config = dict(
    num_hidden_layers=12,
    hidden_size=96,
    num_attention_heads=2,
    num_key_value_heads=2,
    head_dim=64,
    intermediate_size=384,
    vocab_size=1391,
    hidden_act='squared_relu',
    norm='rmsnorm',
    norm_place='pre',
    norm_eps=1e-06,
    positions='rope',
    rope_theta=1020.0,
    rope_fraction=0.5,
    qk_norm=True,
    attn_scale=0.133,
    bias='none',
    tie_word_embeddings=False,
    parallel_block=False,
    extras=['local attention windows', 'exclusive self-attention', 'value embeddings', 'hashed n-gram embeddings', 'a smear gate', 'learned residual scales', 'capped logits'],
    init='orth',
    init_std_qkv=0.0613,
    init_std_o=0.0761,
    init_std_up=0.0878,
    init_std_down=0.0878,
    optimizer='muon_variant',
    learning_rate=0.00734,
    beta1=0.95,
    weight_decay=0.0,
    lr_head=0.00466,
    warmup_steps=0,
    schedule='wsd',
    decay_fraction=1.0,
    decay_shape='pow',
    final_lr_fraction=0.05,
    batch_tokens=16384,
    max_seq_len=2048,
    doc_mask=True,
    train_tokens=129000000,
    max_steps=7874,
    dataset='wikipedia_en',
)
Each number is 128 + 32 x the weight over the matrix's rms, rounded and kept within 0 to 255. Layers, rows and columns count from 0.

# layer 5 MLP down (transposed), 384x96, rms 0.0878, rows 330-365, columns 0-95
[[142 101  93 143  90 151 146 160 165 112 126 101 139 118  89 143 121 135 131 151 208 159 125 120 111  92 121 118  79 112 146 192 160 107  84  96  98 122 114 133 157  97 126  95 184 119 109 107 136 140 152 190 175 157 100 102 149 124 115 162 171 153 152 136 162 149  90 191 137 104 103 177 116  96 163 143 181  90  85  94  98 179 134 116  99  96 148 135 152 175  61 154  88 109 107  80]
 [128 136 141 139 149 180 101 142  62  91 169 141  95  52 149 130 113  97 189  84 104  73 148 118 136 161 125 151 133  60  82  90 150  92 133  98 202  75 169 131 115 127 118 158 129 137 100 109 132 140  82 124  99  71 128 126 152 148 159 158 117  73 110 126  68  99 143 111 122 138 125 124  97  96 111 152 122  92 126 139 135 115 120 139 155 231 162 148 137 160 175 144 155  87 184 104]
 [114 160 111 102 152 102 108 159 145 134  72 120 155 147  18  99 122 129 183 104 144 117 109 138 121 123 119 118 102 151 150 124  98  95 103  72 120 117  85  98  91 147 167 134 183 138 154 172 136 103  62 129 115  60 137  58 177 132  53 200 121 176 133 189 142 154 134 131 109 104 122 148 128 149  66 155  75 140  97 149 126 158 134 177 164 133 170  64 116 175 122 120 108 109 177 118]
 [110 135 106 109 175 117 124 156 130  77  97  89 124 136  78 185 177 141  85 109 132 102 135 200 190 100 213 139 117 163 161 126  60  96  76  65 139 128 131 104 140 136 110 121 172  74 120  92 128 139 145 175 130  97  82  76 123  98 162 137 146 123 116 143 110 101 124 118 139 117 135 148 110 152 183 179 108 172 118 109  95  87 115 184 149 142 185 147 114 120 155 131  95 126 149 122]
 [194 113 197 135 183 174 132 136 165 131  89 179 123  95  86 151 134 105 106 156 134 109 154 128 173 118 125  89  70 132  98 174 132  73  71 143 125 126 109  56 152 144  62 124 163  87  94 126  85 128 100 115 149 122 143 126 166 150  84 127 156 147 107  76 139 133 183 108 133 150 143 125  89 132 198  66 161 158 151 109 156 200  71 131 153 126 137 156  77 178 127 121 178 112  69 118]
 [139 160  96 117 171 113 119 180  83 113  98  94  82 180 126 202 119 135 107  82 145 108 148 159 112 140 105 127 158 138 102 153 105 144 136 100 155 163 164  91 123 141 131 121 173 186 131  95 176 161 156  97 158 130 136 133 158 116 105  79 153 130 102 136 115  91 129  73  86 104 153 140 118 111  64  86 134 184  76 104 120 163  98 147 173 112 126 127 166 182 164 188 149 111 151  93]
 [114 114 144 145 203 145 119 132 144 118  42 102 171 149 140 130 145 172 106 144  95 177 132 116  76 135 106  63 133 109 120 135 166 123 128  83 126 122 144 139  58  56  77 153 136  98 163 125 144 137 127  81  99 120 159 103 147 133 153 142  71 161 113 113 132 236 108  97 119 143  90 124 133 155  94 118 135  99 199 157 140 133 137  77 148 119 105 122  80  97 108  94 112 160 173 153]
 [136 149 185 174 184 127 149 140 131  74  82 114 185 123 191  87 131 169 160  94 126  79 131 140 173 104 116 129 140 130 174 174 124 131  84 112  69  71 104 118 120 123  99 152 104 138  92  94 111 146 126 118 161 129 153 131 124 170 112  99  74 178 100  97  78 150 127 144 102 137  93 106 121 126 141 138  93 163 106 128 160 131  99 156 126 137 160 184 160  83 145  76  84 121 147 152]
 [140 169 126 150 117 138  99 141 122 168 108 116  81 115 137 128  79  59 133 113 161 123  98 137 145 113  71 118 130 195 142 123 159 192  85 174  98 177  93 131 138 187 167  93 200 134 132 161  70 134  39  99 150 163 112 133 164 119 152  68 161 159 134 105 123  91 115 102 133 175 119 167  98 110  86 161 156 128  94 109 153 125 113  70  78 132 112 135  95 119 109 136 104 181 118 142]
 [123 130 149 141 184 131 108 117 151 114 146 162  65 130 146 117 148  93  99 178 121 170 160 168 143 152 131 116 162 106 110 166 167 159  91 132 111  96 163  11 151 118 163  88 182 183 151 142 134 106 175 157 136 156 178 136 102  91 124 132 105 111 100 147  98  97 109 143 103 141 140  62 108 193 107 138 125 105  99 134 181  64 116  96 121 150 155  79  72 101  92 131 196 169 160  98]
 [140 114 105 136 159 147  99 208 156 129 131 119 121 120 146  97 134 115 141  73 124 119 131  88 208 144 113 135 120 114 139 135  88 126  75 111 148  92  76 167 159 113 125 143 154  95 122  87 124 114  99 139 117 139 133 198 151 116 136 130 107 153  86  69 121 124 129 151 172  33 124 146 120 163 123 228 158 217 149 133  91 111 135 100 126 130 136 136 111 164 115 125  74 122 140  74]
 [156 143  97 128 119 123 109 141 123 120  94 107 112 157 146 150 149  57 111  95 129 182 178 116 135  94 168 141 155 133 176  95 159 154 106 159 114  85 125  73 154 144 105 134 125 126 112 100 131 150 111 131 143 109  71 135 122 114 100 116 142 132  70 115 159 147 134 109 129  72 131 128 134  92  95 115 157 132 104  71  95 133 138 171 150 190  85 152 155  90 141  92 133 172 162 114]
 [143  97 129 144  87  88 131 114 136 180 108 157 127 163 110 154 153 175 144 101 114 126 129 152 106 103 137  97 112 177 123 109 106 119  42 154 141 118 136 154 139 123 189 104 156 138 104 120 106 148 125 156 134 197 109 135 135 169  72 174 126  78 114  87 130 181 104 136 185 146  69  86 100 182 120 100 101 172 198 151 119 100 136  96  91 108 127  87 130 138 140 132 106 101 172 179]
 [ 95 105 175 158 133 155  92 110 143 162  77 133 104 128 134 155 153  97 189 113 159  78 123  97  94  82 127 113 117 155 170 113 162 207 135 143 112 131 120 152  92 111 135 107 125  70 122 154 129 133 133 120 137 178 118 152 125 139 119 154 121 121 136 117 134  53  78 116 157 149 103 176 145 112 119 158 150 108 130 104 142 135 145 141 102 107 141 153 101 123 164 156 104 131 174 187]
 [139 136  96 106 123  94 103 116 151 142 157 175 155 128 159 160 155 149 103 148 120 169 150 118 137 139  93 114  95  91 129  93 128 200 104  75 117 155 155 112 121 123 162 139 142 141 142 118 139 161 123 111  93 136 130 168 115  99 100 100 125 126 133 116 104 148 116 148 124 145 149  87  88 195 149 153 139  89  85 113 133 144 150  26 150 143 169 176 126 160 180 117  96 149 192  76]
 [138  92 136 153 134 180 127 180 150 133  99 151 187 154  67 111 151 115 140 133 139 141  69 158 107  68 159 105 154 133 190  88 112 136 106 152 124 161 114 145 210 118 112 180 138 160 162 103 107 116 121 132 129 131 117 190 136 103 124 121 131  84 146 125 100 132 178 110 144 114 127 193 132  93 111 111 127  60  85 179 177 130 109 157  15 174 112 132 143 149 193 148 167 159 141 167]
 [112 106 143 128 142 150 118 117 145 122 152 117 255 114 161 120  88 103 139 180  86 133 163 119  94 142 111 175  87  89 146 126 147 170 120 189 117  97 127 155  85 166 142 148 114 132  74 106  71 127 124  90 134 130 131  99 118 146  72 184  99 139 108 157  99 116 163 100  62 162 142 101 106 175 138 159 170 106 141 188 130 112 162 196 137 161  71 141 150 120 118  91 146 110 149 163]
 [107 160 217 131 184 118 117  71 135 141  87 117 139 100 116 118 142 164  99 111 142  95 158 130  90 124 117 126  86 131 136 109  99 133 130  75  91 124 158 108 136  79  96  54 126 121 113 106 139  68 109 116  75 117 202 138 125  98 125 116 158 118 163 152 133  99 132 123 120 125 137 117 112 180  81 116  78 160  98  95 122 109 176 153 127 139 159 177 162 124 133  89  73  91 112  68]
 [161 122 152  84 175 116 116 167 152 119 155 114 106 148 153  85 146 130 116 126  80  99  83 150 133 139  90 117 113 179  76 130 141 144 169 136 175  40 126  76  99  94 189  91 143  91  63 142 125 188 144 167  51 124 134 151 152 124 120 148 125 107 109 105 105  88 106 114 102 135 127  80  73 140 149 147 134 105 118 120 115 107 146  72 114 147 130 116 134  32 149  83  83 136 122 125]
 [164 110 107 168 193 108 136 164 146 133 143 116 110 156  85 176  74 146 144 114 131 106  96  91 158 134 156 109 115 134 124 141 108 150 208 136  83  88  82  93 139 176 101  76 177 121 167 184 151 161 112 161  53 105 133 130 156 139 121 132 148 101  89 123 113 132 132 146 122 130 200 115 144 174  95 177 160 129  73 112 111 162 130  98 149 159 131 144 120 120 128  54 129 104  93 102]
 [136 152 151 109 110  82 196 132 154  52 187  93 142 134  97  44 126 108 150 122  77  33 128 121 123 189  92 118 102  94 107 137 183 135 128 114 118 143 103 129  59 154 156 124 146 132 106  96  65 117  85 115 134  96 164 124  91  95 119 148 120 134 155 140 156 136 121 161 111  90  69 110 132 165  77  58 114 138 143 202 187 146 121 164 135 166 118 156 143 100  88 170 117 106 164 155]
 [ 79  85 116 138 205 124 124 138 143 160  76 165 138 127  86  63 169 105 150 129 135 158  96  47 197 167 140  57 121 117 136 116  86 153 148 139 108 169 111 127 161 130 145 147  48 142 162 128 135 170 140 146  86 123 126 123  97 147 118 133 103 192  91 135  96 130  97 139  99 163 179 144 170 146 132  80 172 152 111 177 112 140 144 150  90 143  93 124 152 164 133 124 161 124  90 121]
 [120 187 168  88 137 121 136 152 146 137 135 121 168 129 128  93 179 179 107 128 106 128  88 123 101 146 135  82 141 104 106  98 134 143  90  87  90 117 115 144  90  66 167 133 173 183 143 127 139 143 116 128 139 140 112 153 137 166 116  93 133  90 119 109 113 114  82  80 168 168  95 125 148 153 130 167 117 195  73 171 166 132  81 136 172 163  51 138 167 143 151 121 102 150 143  50]
 [100 167 120 138 119 116 124 184 109 121 111  81 111 116 129 121  98  87 152 128 168  64 143  68 135 126 140 126 165 124 114  75 135 141 114 158  60 151 141 201 120  94 120 127  85 104 136 138 113 135 156  61 120 161 128 129 156 108 134  79 114 159 144  51 106 133 108  88 106  96 127 133 186 108 148 115 192 108 103 191 129 150 157 145 152 100 171 174  86 131 122 139  78  97 145 120]
 [133 122 140 166 123 109 112  90 163 106 115 131  86 114 105 142 115 146 152 134 144 143  69 206  95 161 159 133 118 133 141 126  95 121 151 147 132 111  87 134 128 207 100 153 127  94 113  98 144 153 162 100  63 130  85 167 153 133 144  92 139 128  26 203 157 190 134 136 101 179 119 182  99 129 125 108 104 161  92 121 160  89 169 151  57 102  42 182 123  83 156 163  38 140 128 142]
 [ 91 133  94 159 139 143 108  75  95  80 105 115 145 161 109 151 109  83  97 114 200  96 184 154 155  70 149  91 138 158 135 121 116 137 117 119 149 163 134 224  94 161 115 102 106 138 115 158 141 164  68 104 113 151 117  95 129 119 101 158  96 114 107 179 123 144 150 113 140 117  77  63  63  92 146 130 142 142 135 130  72 114 149  80 139 163 105 212  80 173 111 125 112 173  89 188]
 [124 184 120 126  97 133 128 139 175 209 125 103 107 123 183 172 107 175 107  61  79 132 177 144 121 145 126 204 170  97 122 108  99 111  74  69 166 125  96 176 149 155  69 159 136  94 144  84  83 116  57 125 140  60 139 103 115 126 133 160 156 152 127 128  99 157 102 115 154 103 114 134 149 141 126 141 149 125 121  77 110 204 125 119 164 107 130 112 118  84  92  63 159 145 109 126]
 [ 95 148 124 114 104 124 104 144 169 161 156 116 198 142 120 114 153 102 116  76  98 129  91 110 139 113 139 169 159 115 117 103  89 119  70 141 171 124  61 141  90 187 128 155 152 103 166 159  66 164 124  91 138  87 100 119  99 120  88 151 135  95 116  94 207  96 179 126 106 146 141 144 148 101  94  74 111 119 139 161 181 169 147 133 124 137 166 133  93  88 152 143  81 113  99 113]
 [179 166 165 171   0 159 150  76 153 121 111  99 110 162  89 142 103 111 175 125 130 157 113 180 103 143 162  89 106  91 105 114 135 131 110 154 138 136 134 161 171  95 195 119 117 145 128 138 130 183 154 115  63 136 130 137  93 175 136 101 137 139 133  89 129 123 145  94 177 144 128 137 118 127  98 113 121 140 124 119 156 156 129 128 175 127 136 164 154 134 154 132 132 141 137 127]
 [156 118 132  62 165  64 121  96 162 135 151 154  69 137 170 132 116 119 100 154 117 161 196 179 103 164 135 195 161 150 139  95 102  93 107 161 104 136  89  72 146 166  86 108 136 111  98 116  84 174 117 130 126  71 128 133 154 139 120 103 150 148 168 135 121 121 107  44 151 136 156 161  88 136 145 124 132 158  53 101 128 143 172  83 167 151 170 112 161 137  33 105 111 100  88 111]
 [124  57 128 103  76 105 130 183 117 142 160 171  99  99 150  96 112 147 117 207 113 132 109 127 143  95 128 116 140 160 110 129  78  98 106 104 110  83 175 182 153 105 101 142 146  50 185 101 122 156 140 133  90 154  89  84  94 147 146  82 145 121 173 128 119 119  84 162 197  78  99 129 132 150 110 109 102 105  85 122  75 170 146 181 151  94 129 159 195 127 126 191 134 119 147  87]
 [130 135  94 174 132 163  87 135 105 146 139 138 102 174 199  72 131 103 159 130 174 152  97 126 130 108 136 121 105 116 201 140 129 111 106 108 161 172  82 123 115 136  85 129  99 133 158 112  97 108 101 159 136 154 151 128 165 133 112 141 131  77  79 174 190 146  65 124  57 110  92 141  96 210  95 119 149 121 135 135 137 155 119  79  92  81 129 119  91 176 156 131 164 115  91 128]
 [ 88 154 131  83 157 101 133 116 149  80 147  91  99 138  95 145 106 146 180 170 130  93  53 192 138 122 138  43 155 170 126 134 143  88 154 134 127 157 114 120 179 133 103 118 115 128 123 123 106 136 159 157 128 151 126 123 150 194 143  93  94 101 114 113 128 156  75 105 159 170  94 115  74 136 120 174 125 141 113 161 163 194 104  88 166 151 118  89 129 122  89  66 126 142  84  67]
 [151 151 160 126 149 193  97 175 132 136 132 191  35 119 107 152 107 152  58  76 155 175 159 184  36 104  71 168 149 148  83 179 145 100 158 176 153 153 162 130 150 126 124 169 150 134  80 137  99 143 144 134 156 103 139 168 133 148 165 131 158 120 120 103 111 111 112 120  97 148 178 142  63 144 112 152  88 101 127  98 163 136 173 111 107 157  98 110  95 146 140  83 167 118 152 132]
 [ 40 149 134 157 150 137 100 189 109 129 110 144  74  62 140  97  89 164 121 118 126 108 135 189 124 133 172 130  74 102 135 124 136 118 129 193 109 132 140  70 142  92  91 181 121 115 106 120  70  59 142 108  94 160  83  97 105 173  62 192 130  70  76  41 117 150 109 128 179 158 103 166  96  86  71  98  66  94 139  51  89 127 112 185 235 112 161 173  69 114 148 113 120 160 102  97]
 [115 108 109 133 119 146 101 100 105  99 151 135 193 121 116 132 119  71 173 169 137 102 115 113 120 183 199 203  73 135 163 167  91  65 126  91 140  53 123  99 140 160  76  60 181 117  92 150  88 145 162 109 131 185 164 136 137 123 125 171 107 130 117 136 135 164 151 120 141  53 158 107 157 127 170  93 117 102  92 118 146  94 126 139 103 124 152 166 123 136 165 133  98 152 100 157]]
# layer 5 MLP up, 384x96, rms 0.0878, rows 331-366, columns 0-95
[[127 153 110 104 156 111 163  87  76  89 118 122 119  59 125 147 143 178 112  83 121 148 137  72 129 123 166 146 122  77 126  60 135 153  96 139 141 106  73 127  64 127  83 171 126 131 129 103  96  98 110 164 101 134 127 133 163 198 146  59 182  79 113 175  66 146 157 136  81  81 115 109 133 111 177 103 154  89 148 126 152 134 133  94 170 172 102 178 132 118 130 173 182  76 122 109]
 [245 133  85 129 140 174 120 113  83 176  75 106 128  69 160 190 134 118 104 103 130 135 177 201 136 113 148 120 154 115 113 150  89 125  92  83 110 121 108  83 164 158 139 114  48 118  89 103  93 215 100  78 110  69  96  97 140 112 189 144 146  96 142 168  97 128 102  92 122 167 140  98  82 159 133 136 148 119  66 146  68 146 166 172 182  79 170 106 101 167 101 114 138 107 135 160]
 [181 104 187 126 134 146 123 127 162 126 133 101 160 130  78 158 161 133  61 146 168 108 181 176 173 110 179 171 105 173 146 116 121 149 127 131 119 113 120 118 142 124 105  96 133 141 124 116 170 138 141 176 133 125 146 107  86 173 126 116  72 145 111 120 128  96 130 112  94 129 131  96  66 161 155 198 151 146 115  66  69 101  64 154  78 149 128 160 110 152 114 135  77 146 114 114]
 [146 148 162 168 135  72 144 133 150  87 113  75  85 102  99  98 168 125 146 130 116 128 134 199 145 140 130 155  80 140 145  84 211 111  85 143 108  79 138  87 158 141  98 108 133 210 164 120 145 116 142 135 132  73 179 106  96 128 184 136 100 137 168 142 146 145 130 163 161 158  83 142 135 115 125 114 136 166 198 153 103 206 118 143 174 107 132 170  66 163 134 127 169 172 103 120]
 [101 126 102 140 111 156 131 114 129  88 111 123  46 162 137 133 145 191  90 140 178 133 135  94 138 155  79 138 129  78 116  99 100 178 140 107 132  90  79  56 148 131  90 132 193 111  92 150 199 119 155 110 127 130 162 144 117 149 123 103 134 173 130 155 125  25 226  80 124  91 116 175 145 102 145 153 165 187 120 120 133 158  61  60 128 154 122 170 126 134  90 148 184  87 122 131]
 [119  92 142  98  91 162 135 119 101 133 106 153 147  92 180 146 114 117 137 122 115 102  97 128 121 170  73 111 115  93 137 108 133 110  69 142 117  96  93 102 180 137 189 153 152 108  58  68 144 126 123 153  74 167  77 125 170 145  90 153 115 129  84  91 119 126 144 141 169 198 106 126 122  65 158 156 156 110  99 160 110  87  66  86 180 115 104 180 117 107 106 168  80 101 117 151]
 [ 94 176 109 147  94  76 162 139 112 119 120 110 102 110 173  83 136 169 129 108 127 118 174 150 106 150 123 103 104 105 149 129 163 176 119 135 101 118 108  97 153 120 162 103 114  97 165 137 175 101 124 132 166 148 156 114  97 131 113 190 103 106  92  97 121 123 128 103 175  95 180 119 137 136 135 170 148 170 128 121 121 100  81 115 130 234 142 176 129 138 155 113 160 172 175 177]
 [134 109 132 190  56 126 108 157 100 148 169 101 123  68 112 153 139 102  80  92 157  98 167 137 147 150 123 140 115 142 117 202 108 153  89 130 148 144 115  78 113  93 182 110 143 109  94 146 118 100 146 149 151 146 143  68  73  91 116  67 138 139 127 171 155 189 130 100 133 173  80 152  92  65 142 144 128 157 125 121 115 173 103 159  70 127 154 181 121 140 155 120 190 187 127 173]
 [153  91 173 116 132 130 136  93  83 216 192 134  72 110 121 163 155 108 135 183 121  95  72 118 129 138 142 139 109  96 117  94 100 141 181 169 184  46 142 115 146 164 171  55 116 137 142  29 156 101 135 179 116 134 216 133 129 164 114 134 125 111 134 109 103  63  96 125 130 110 186 123 101 142 127  98 112  70 137 178 201 108  97 113 108  94 176 131 108  71  92 126  98 152 136 115]
 [117 108 116 164 106  99 113 178  95 115 127 139 118  93 151 125 132  99 143  70 116  99 142 119 160 112 102 146 120 135 136 138  86 109 123  92 182 160 122  70 151 206  92 147  93 118 131 121  71 170  89 111  97  70 133 156 140 164 134 160 165 147 101  97 118  88 177 115 146 155  91 135  98 141 135 107 123  90 114 168 169 112 108 158 153 120 174 154  96 180 118  77  75 147 132 108]
 [130 131 182 113 142 194 137  94 163 149 125 102  94 141 148 105  99  86  91 119 143 109 128 105 149 142 116 131 153 104 143 133 135 143 100  90 135 152  78 162 140 102 135 126 121 115 140  99 142 161 165 133 194 185 100 131 136  99 113 125 104 165 170 107  90  77  87 133 141 134 102 143 140 125 187 127 141  83 153 146 148 128 103 107 124 118 134 155 176 129 135 173 146 127 122 141]
 [170 159 116 140 132 170 139 120 134 142 147 134  99  87 105 124 164  94 134  75 140 121 121 128 162 163  88 142 136 106 110  85 122 138 121 119 166 131 117 138 144 149 134 102 127 127 117 117  83 144 170 172 101 130 117 143 105  52 129 201 129 146 137 174  96 182 104 151 137 170 117 177 172 158  98 142 117  89 158 166 188 124 115 145 118 141 120 109 136 192  43 162 141 138 130 122]
 [106 112  80 187 130 151 119 113 154 120  96 134 100  93  86 122 140 123 129  67  92 161 148 103 131 107 118 123 106 133 172 166  96 167  90 144 163 113 113 164 113  86 159 143  68 119  99 136 131 102  65 177 151 120 150 133 124 134 137  94 127 110  99 131 136 140  89  75 146 138 111 106 138  99 152 119 131 157 156  67 186 145 114 138 135  82 122 123 142  86 160  91 167 130 174 122]
 [154 111 138 124 128 123  79 125 152  91  69 117 120 120 160 140 146 140  86 103  57 131 131 156 124 171 137  90 179 115  85 157 122 159 118  89 107  89  78  74 136  81 135 175 156 108 110 136 151 106  65  79 176 137  87 143 123 127 124 119 137 130 126 168 129 171 144 149 131  77 113 123 134 111 149 131 144 143 135  97  96  82 104 149 151 106 125 101 138 109 134 177 126  67 147 162]
 [178 101 144 149  78 101 136 155 113 175 137 104 146 146  80 102 129  98 136 163 149 134  30  74  93  99 174  96  94 137 136 123  59 119 110 109 163 134 127 176 135 112 133 122 109 161 127 126 162  86 152 144 181 117 113 102 127 177  57 124 140 122 172 115  53 149 113 125 116  99 136 128  50 113 110 120 159 117 146 161  71 172 117 147 112 145 102 118 129 124 142 199 148 182 160  95]
 [111 148 111  78 158  86  98 130  59 164 161 133 171 127 143 104  99 158 103 133  32 100 114 143  95  88  43  92 162 143  72 162 155 172 158 138  92 105 144 124 110  50 193 155 133  44  97 150 116 130 118 102 146 129  98 159  61 106 185 103 104  88  94  99 126  87 122  79 171  89 109 154  91 105  55 108 103 107 100 167  93 148 104 154 139  95 123 112 119 111 149 152 106 115 110  87]
 [201  79 174  71 134 121 133 128 113 130 135  84 142 135 165  99 126  76 105 111 143 150 135 133 126 134 179  74 118 131 117 116 111 140 140 103  70 101 129 136 124 137  62  45 132 153 102 130  95 142  76  98 123 165 144 138  92 171 116  60 105  79 121 145 140 184  46 142 181 106 147 108  71 118 157 173 120 148 131 123 146 130 135 144 153 177 129 139 149 134  73 113 109 123 127 143]
 [137 151  98  61 122 153 140  69 171 145  98  79 124 126 127 107 112 145 183 134 192 157 146 135 110  96 203 125 117 165 118 108 102 128 122 146 102 173 131 178 123 199 109  78 133 141 120 191 123 145 102 106 140 107 116  98  97 108 131 123 135  67  91 124 112 128  96 104 174 169 103  92  84 173 173 130 134  84 163 147 223 145  89  89 134 168 171 149 182 147 147  53 144 126  94 105]
 [181 122 157  88 159 163 120  96 134 146   0 103 108 141  67 108 103 173 162 110  97  97 152 119 119 151 147 116  72 200 125  96  80  99 201 167  57 104 124 113 128 156 147 202  71  70  79 151 130 156 124 103 119 102  61  96 176 138 145 158 183 102  91  90 198 120 147  98 112 116 169 118  93 191 122 118 133 116  88 106 165 116  99 120 146 234 144 160 153 168 116  85 120  86  78 124]
 [158 129 164 139 165 102 120 128 146 135 147  63 172 156 125  46 151  96 115 106 151 125 116 120 135 111 134 153  69 170 123 105 121 142 154  76  77 134 128  91 144 109 114 166 153 168  61  68 150 121 157 130  82 114 148 161  91  57 179 187  93 101 171 144 129  92 196 193 131 122  71 131 132 114 143  81 166 151 161 122 143 119 185 150 125 158 127 158 130 147 102 102 143  76 109 209]
 [113 105 158 222 162  81 133 172 160  94 170 100 175 131  78 118 142 102 100 117 167 195 146 146  92 182 155 118 183 106 149 145 154 171 159 131  45 140 126 124 149 123 151 129 113 144 126 108  89  86 160 111 101 179 171 130 133 168 207 111 126  59 161 130  88 125 146  95 122 169  59 162 148 127 143 155 136 131 205  91 113 149 120 165 149 100  98 143 102 142 101 177 119 125  54 110]
 [144 123 119 166 107 105 127 104 143 154 153  79 122 103  62 127 170 149 130 122  70 120 136 128 124 131  81 161 111 137 102 168 134 104  66 114 107 177 139 107 153 139 145 113 177  99 163 134 197 118 111 146  84 123 176 130  79 115 130 122 117 143 122 124 136  97 111 151 185 127 176 149 120 127 157  72 132 116 163 129 123 158 174 105 138 147  87 149 146 184 157 158 159 160  94  96]
 [116 136 153 155  88 189 114 109 163 166 113  56 115 120  92 137  83 205 143 124 108 103  93 119 106 158 132  63  94 118  97 146 118 110 161 131  95 137 134 104 151  77 115 113 149 116 156 103  89  79 149 101  87  96 132  74  69 141  68 173 143 151 141 131 145 110 140  99 158 135  79 154 162 132 107 116  91 148  59 116 122  97 162  78 117  65 114 125  87 172 154  78 160 149 120 172]
 [155 138  46 128 177  94 139 122  45 166 114  70 120 139  85 128 138 180 150 130 176 170 153 197  91 126 140 144 147 130  59  81  94 130 188 139  85 100  72 104  99 120  75 115  59 108 104 160 109  47  71 156 180 159 143 147 108  74 132 106  94 131  88 148 177 141  81 159 134 170 150 180 159 128 118 126  81 194 164 141 183 116 161 106 147 116 108 153 117 140 120 135 143  94 158 167]
 [145 147  77  90 138 112 129  78 191 166 127 168 155 166 117 188  95 209 161 154 119 107 144 147 114  91  75 142 109 178  87 119  89 155 171 108 158  75 120 120 148 182  92 133  88 119 162 100 118 109 110 144 135 122  55 121 127 153 143 177 134 147  86 151 120 106 142 125  89 141  97 150 105 124  88 166 149 153 169 128 165  93 154 154 123  98 103 120 107 101  98 202 116 126 172  52]
 [126 132  74 149 109 129  89 152 133 131 139 150 156 112 148  81 133 142 134  92  94 142 151  96 101 122  43 163 131  85 107  87  96 191 128 112 147 102  71 153  90 121  95 138 126  87 131  43  67  70  78 107 157 154 166 155  86 125 189 124 107 130  80 173 124  98 109  92 153  96  96 149 128 145 129 103 136  81 117 107 107 154 118 133 123 116 253 147 111 149  47 110 121 174  79 109]
 [175 117 153 133 103  75  77 147 160 132  73 103 113  93 105 109 117  84 137  93  99 136 105 118 156 118 141 111  88 111 156 130  91  58 150  76 162 138  81 120 115 126 140 113 133 116 113 181 143 106 168 109  97 102 105 140 107 148 126 172 103  66 139 138  62 171 121  94  90 116  71 114 146 119 112 194  98 130  81 111 156 157 112 181 165 115 123 108  90  98 132 178 141 169 145 142]
 [ 72  83 111  72 218 131 119 192  98 178 162 141 129 108 134 160 146  96 107 125 113 125 168 140 144 145  70 112 115 111 163 112 153 137 147 104 118 145 120 106 137 129 116 166 108 162 142 136 101 149 130  75 121 137 126 141 121 172 125 118 143 137 102  92 128 145  80 105 104 128 113  88 119 135 116 105 108 163 134 106 149  97 101 111 140  81 168 138 146  86 180 168 114 102  91  76]
 [126 173  94 101 101 125 152 175 126 119 142 181 140 141 114  84 171 162  98 140 121 162  66 118 103 112 160 189 130 138  89  34 110 176 115  77  86 147 115 115 151  61 141 122  83 141 120 116 157 155  57 175 180 171 158  90 133 174 176 159 150 157 131 101 105 107 162 100 140  90 137 116 173 107 136 118 145 172 125 135  90 133 131  80 118  77 170 127 110  64 107 112 132  40  82 134]
 [ 96  81  67 115 110 174 192 173 147 174 140 177 108 113 188  89 100  99 181  77 111 146 121 112 141 103 168 139 127 127  88 120 122 129 129  69 128 160 163 103 205 126  93 133 142 134 141 154 113 122 138 150 172  98 148 144  81  73 104 133 120  98 116 159 138 106  99 157 182 138 130 127 116 154 136  53 181  90 109 138 122 162 113 143 162 174 113 189  56 187 137 126 136 140 106 113]
 [123 133 118 168 105  83 103  98 142 146  87 138  90  85 171  79 104 122 112 114  71 117 116 157 135 112  88 115 124 107 122 142 112 127 118 113 132 156 178 152 137 124 168 127 108 123  56 149 113 165 212 120 110  89  62 142  89  95 136 123 127 129 174 171 100  63 147 176 122 154 124 133 103 161 176 150 109 165 102 185 134 128 114 159 104  56 122 119 110 162 144 149 145  69 162 118]
 [121 105 143 112 139 136 162 142 145  93 157  63 143 111 107  83  98 111 168 161 107  97 116 114 172 148 103  89 164  90 121 137  99 170  97 189 149 112  93 154 112 124 136 119 104  80 114  90 127 144  89 139  96 114 133  59  84 138 119 107 151 158 143 106 134 141  52  99 144  94 177 107 113 161 148 140 102 101 112 124 160 135   4 101 134 111 158 177 166 155 129 131 118 128  40 121]
 [194 106 158  98  64 135 151 177 157 105 172 151  80 170 122 140 165 122 183 209 108 120 191 161 161 189 158 112 139  93 118 139 139 119 106 118 125  55  73 153 112 139 112 139 121 221 120 121 166  89  74 130 128 107 138  76 121 155 154 143 109 145 168 179 104 115 124 133 165 107 153 120 142 131  85 199 133 186 192  95 131 156 126 113  76 181 157 177 139  80  62 182 149 131 138 148]
 [133 156 104 132 131 188 150 172 129 127 173 178 105 113 138 132  94 160  89  94 129 126 100 188 154 174 184 169 104  87 120 178 166 169 166 120  72 130 126  63 179  72 106 235 154 144 158  26  76  98 146 142 141 181 144 110  91  86 123 119 142 123  91  92  76 125 170 178 131 130 144 176  85 163 140 140  98 130 233 113 101 154 162 189 164 135 124  84  68 103 202 126  92 136 139  52]
 [ 94 132  92 145 135 174 115  67  91  98 146  97 123 110 126 105 147  62  84 117 138  81 145 150 153 124 154 152 119 134 146 186  55 122 137  78 152 106 110 137 124 106 130  65 133 165 151 167 130 140 141 123  86 122 149 161 114  30 172 139  99 120 153 142 102 180  98 125 152 150 150 164 120 115 141 115 170  74 150 127 111 137 115  95  84 128 141  86 116 160  97 115 163  57  96 163]
 [167 103 128  90 105 127 137 152  45 170 126  95 148 137 111 120 107 134 144 143  79 122 102  96 148 126 128 114 149 102 149 144  96 142 143 126 150 163 132 142 111 137 109 181 110 121 128 108  50 150 118 209 129 122 145  80 147 123 178 147 155  49 154 126 130 156 101 182 146 167 117 132 116  90 128 143 176  94 116 126 133  95 122  98 209 104 101 167 159 117  96 172  79  86 164 122]]